Weights of a small transformer language model.
Architecture: LayerNorm before each block, no biases in attention or MLP, untied embeddings.
Training: a variant of SOAP for these matrices, 4422 steps.
Each number is 128 + 32 x the weight over its row's rms, rounded and kept within 0 to 255. Layers, rows and columns count from 0. Numbers have three digits each. The size before them is the row's rms in percent of the matrix's.

# layer 5 MLP down (transposed), 640x160, rms 0.0722, rows 164-181, columns 0-79
100:114154150073146070118065089177118181151114139109105048141097151135160155155092143062145118099167115131164118132155059150145147097119173119092167098108108185128167121144109190126147168155104166105116138157148206146070109109131104167132144131
096:115126196105144118093099117145149152182100155139085077149120091161178139133177170105142045128145114090098092151116126138109159135084100147090127164090148151145076118127077119139119083114123154105102122159093155100128158110134132052106130116
076:152144094167118183132088145117131147098114081091204086143105141104146087043130111122151124182104129119125196136153099130138143184076111140080134157136175188163103102102139113125165135164148151139125142117109118137068101133132074104108142162
089:080155144192132202156126134194116096120129181120106118143137150091144113094167047126115143116154073148123121161161085101115121138136135199126158121139092137145136103169198169103088058147099127126132141159084189159097067166064168089121114177
106:086121100105085153161157092041177100137059080100135084187082129116154155122135122175228087093140104108130107129121141111064128121066128132094132086136117140093120126090181126117103143114127129113140146107170161095175133131123155083106138084
107:160072164120099145164089138083086122108115120087149097116077203091069153123125156159111120106162104054124113159065083149123095200118128150108120097104126166154097097157125105161166107143170090094051098146072189127120163101076149155181102132
096:182118117150118081092201108156110158143089150099124097086137122127178179160142054123091157144136082172116149160174152104123113125191139135140128113128136185104151105121115081137113121104168146104138163100173140148170072155136163134188149163
086:104132138141156142093169070244102135157153107160131094099138140121169141110191174113124065100111157158146118127153185158119152151124150181144182095161118105171171091152121132147138127098227123098139159094137099186128093133152167101141133152
110:128111161153107106173113125115132074101100166143092119138159125120117117099133084106131115146122118154104126151118196174097153112077146098089139105122126125144109111090173116114096124136154151108108114096194137130162120143147156146087131144
101:092157105115096187141194085116144143034153143119099103097129148066121099185154077163145117117143159197126135144088129139204099145106144156076134187095130101105125083150137078133087169082141129142123144111164145093153109098132116143126097094
093:155130153130153187086105134091156113126110145143117101158108116095156092110124116180149128122123167147123154140084121063118137081135062179165093149128116129168092192129131105153176154151080114113111147181156142112122129141070064152116208120
105:165107072110093104154160136137077221089129090071133108180126125110149110117083126140142098118117110133138145157115160150128092123160045089187136135127118182176099159065146168127133089117094113139102186118096156177167167109138086111149114139
088:123174092158123129147121145145128131086094120098050100089159134121109155055148156101089114121143135125131179086091119113136097149088143199107095109062149125101127104174185122145125168068093127118137120175106140068164151077109134096107134111
118:182114162095137092168127141142160067157186105107126124140163110115127185100247097125138139158100147151124124130137114132131090160100102100083178160176154112118067138150141176085065172139165110159148125163091108115142120139168097115162148162
122:090141151135065127086072186172117141106104189106066125154102131096095128114101200141113139171116143100171147144156054143128106154095151153130161128127140118144116092143132099085153112162129105094179148083135255151093119124171146141168091139
096:147105068137111174127145049143102152120176147084146100116123107142171151157106173112110141159077167109159167103129102148165162129107163133128164104147122125095121116125201144147081120073186134116072160090139137060172098122098133097104171112
086:154138117131115144124100070178194117149139109136160172131160152146118082126102165164144145133120146124144105157128076127125152097160076114119131147131122183139062156159178162104093131149098189173166154171154099138152099164084139165106183141
094:156127057054088117093139165141137133152110156107087088100127173154113162176107130105189109104159102186127111089098157122096124104118105195086072143148092089139114150123152124090093114103087145161141123198115091059159140119134116136123140160
# layer 5 MLP up, 640x160, rms 0.0723, rows 165-181, columns 0-79
100:118120099095139169180134061069131153121159131150100154085149127097131066117076109160093089161189133105196106105137106152105120140148167161187123189052138085088102154145120093108145157124160139124126136147108185159148145133103156129113163160
096:112143139104103110130145126141127107135135135140088130103076070148111176154156090093110135117158103110134037140127132156114079088183164116160117118119082113107140111150082056163083123128086144095087103107143187119144174113076147135135113156
098:147165141062143090146162048127077121129106064141131104165163111151146144137107159180121177144130168116106122106105186122160093087121141077054141139137124108141133131117029052141161156127111153102051122177148141136195145173202095087130084111
104:112096114190134128128102147113089143110161101132114073137143077125130116118104092081084059158132100121062139125069171188128139077134138141114123167103065093157115159177117072095133167147150100161083131099146144181116163060162113123143143137
114:177186137126214113080128142117097210155167187126053097147117148150177096159055128136157168147131133116124103125134095117154155161158141148128107126107110105147129125062134152130119111139105128120170164112151126147141131086059166087138130095
095:110117125117164087147085138060159117096075165115086155103131106169153112103078176114136121169060133083177128064125185140152139148103089169092079190121087105109132145166150167127107132088137115129175099125124121121071214135118118135142125163
103:095167115069096076146085204102212148077146132109121167103076119068162109133116151161130105173163100151121108122115082122126098093107123116159140143147067139068072152088098135077137188124083052140150135111101171116109129149152150101108146141
099:121181146180059173165111117098126143060121190160111195068106168170152085122180120137146191119144208184159138184106143150124152164079131109092110123138138105158149085127101095062138118123130138122155141166146110109125085143176140155151140140
099:131110109128109121130135174081148134123149145082140147151157091017174102076071159132080116110069130098130180140144108143088110134150152122143098076089170168135139100061159146085133120079122163106172113094131141123124081089130142139143118139
102:133110136133081117108134090199122122105131103100131140157153143149093185180167126076110125138085135141108180129154144162126176200132207136083169123123105118139147120105126144165095048050133146146172145144158160103145134144103111124133058180
099:135156177175110152121081116172137143055139211156141086108133143111089135078129139096149141122177160110012082109116193143152107113130214065103119162159134104121158156144094088154135184182153143102146139130124168130124075162112134135135148089
099:109133096052139118125089100118121095065143113191139111165095124081148085111081097113204167090169162165150122086152200134140145158157157065056119142136140145151105124139095174086129135131136139120112103123118144173076114202153091150114094188
108:126126182076108152187079137127102137069068116157177085147131154190098092144190107166125172123139149143105158159118108158148169174087129154129100125124131058124121144080168163106136179090141152110148128058160112123118148120086156175122144083
104:136122153127132089149157084156131099124095113097125105118084148138119086124068081108112081072125126158133130169158112178105139149170073113099144151116128144169160187089150175111146082128118100093164112097131155089142112149148093145130160140
107:099114184135112057121090138114103146191124187132193186148137110144141116155088104150089076098145142155159097162174173120113087153121176095096102126109146110145081111102122113158101217097126143095128113108136076137056098065182126111179083138
100:115133132127144189093124148079176131096142187056171105127163095141127154084075131149099093103086116146104171166095092111143164137124122169153152150119112107168095174121149125121135099086105124090144162083105115141157177104162181147163181098
104:068107166199144150155110106147159082115151037036133099129156209056087132071141185159141143143150155134171165159147133100160142119108127128111157116094133116161210139160175096126124161102137078095102118075139121109124068152112144114125123123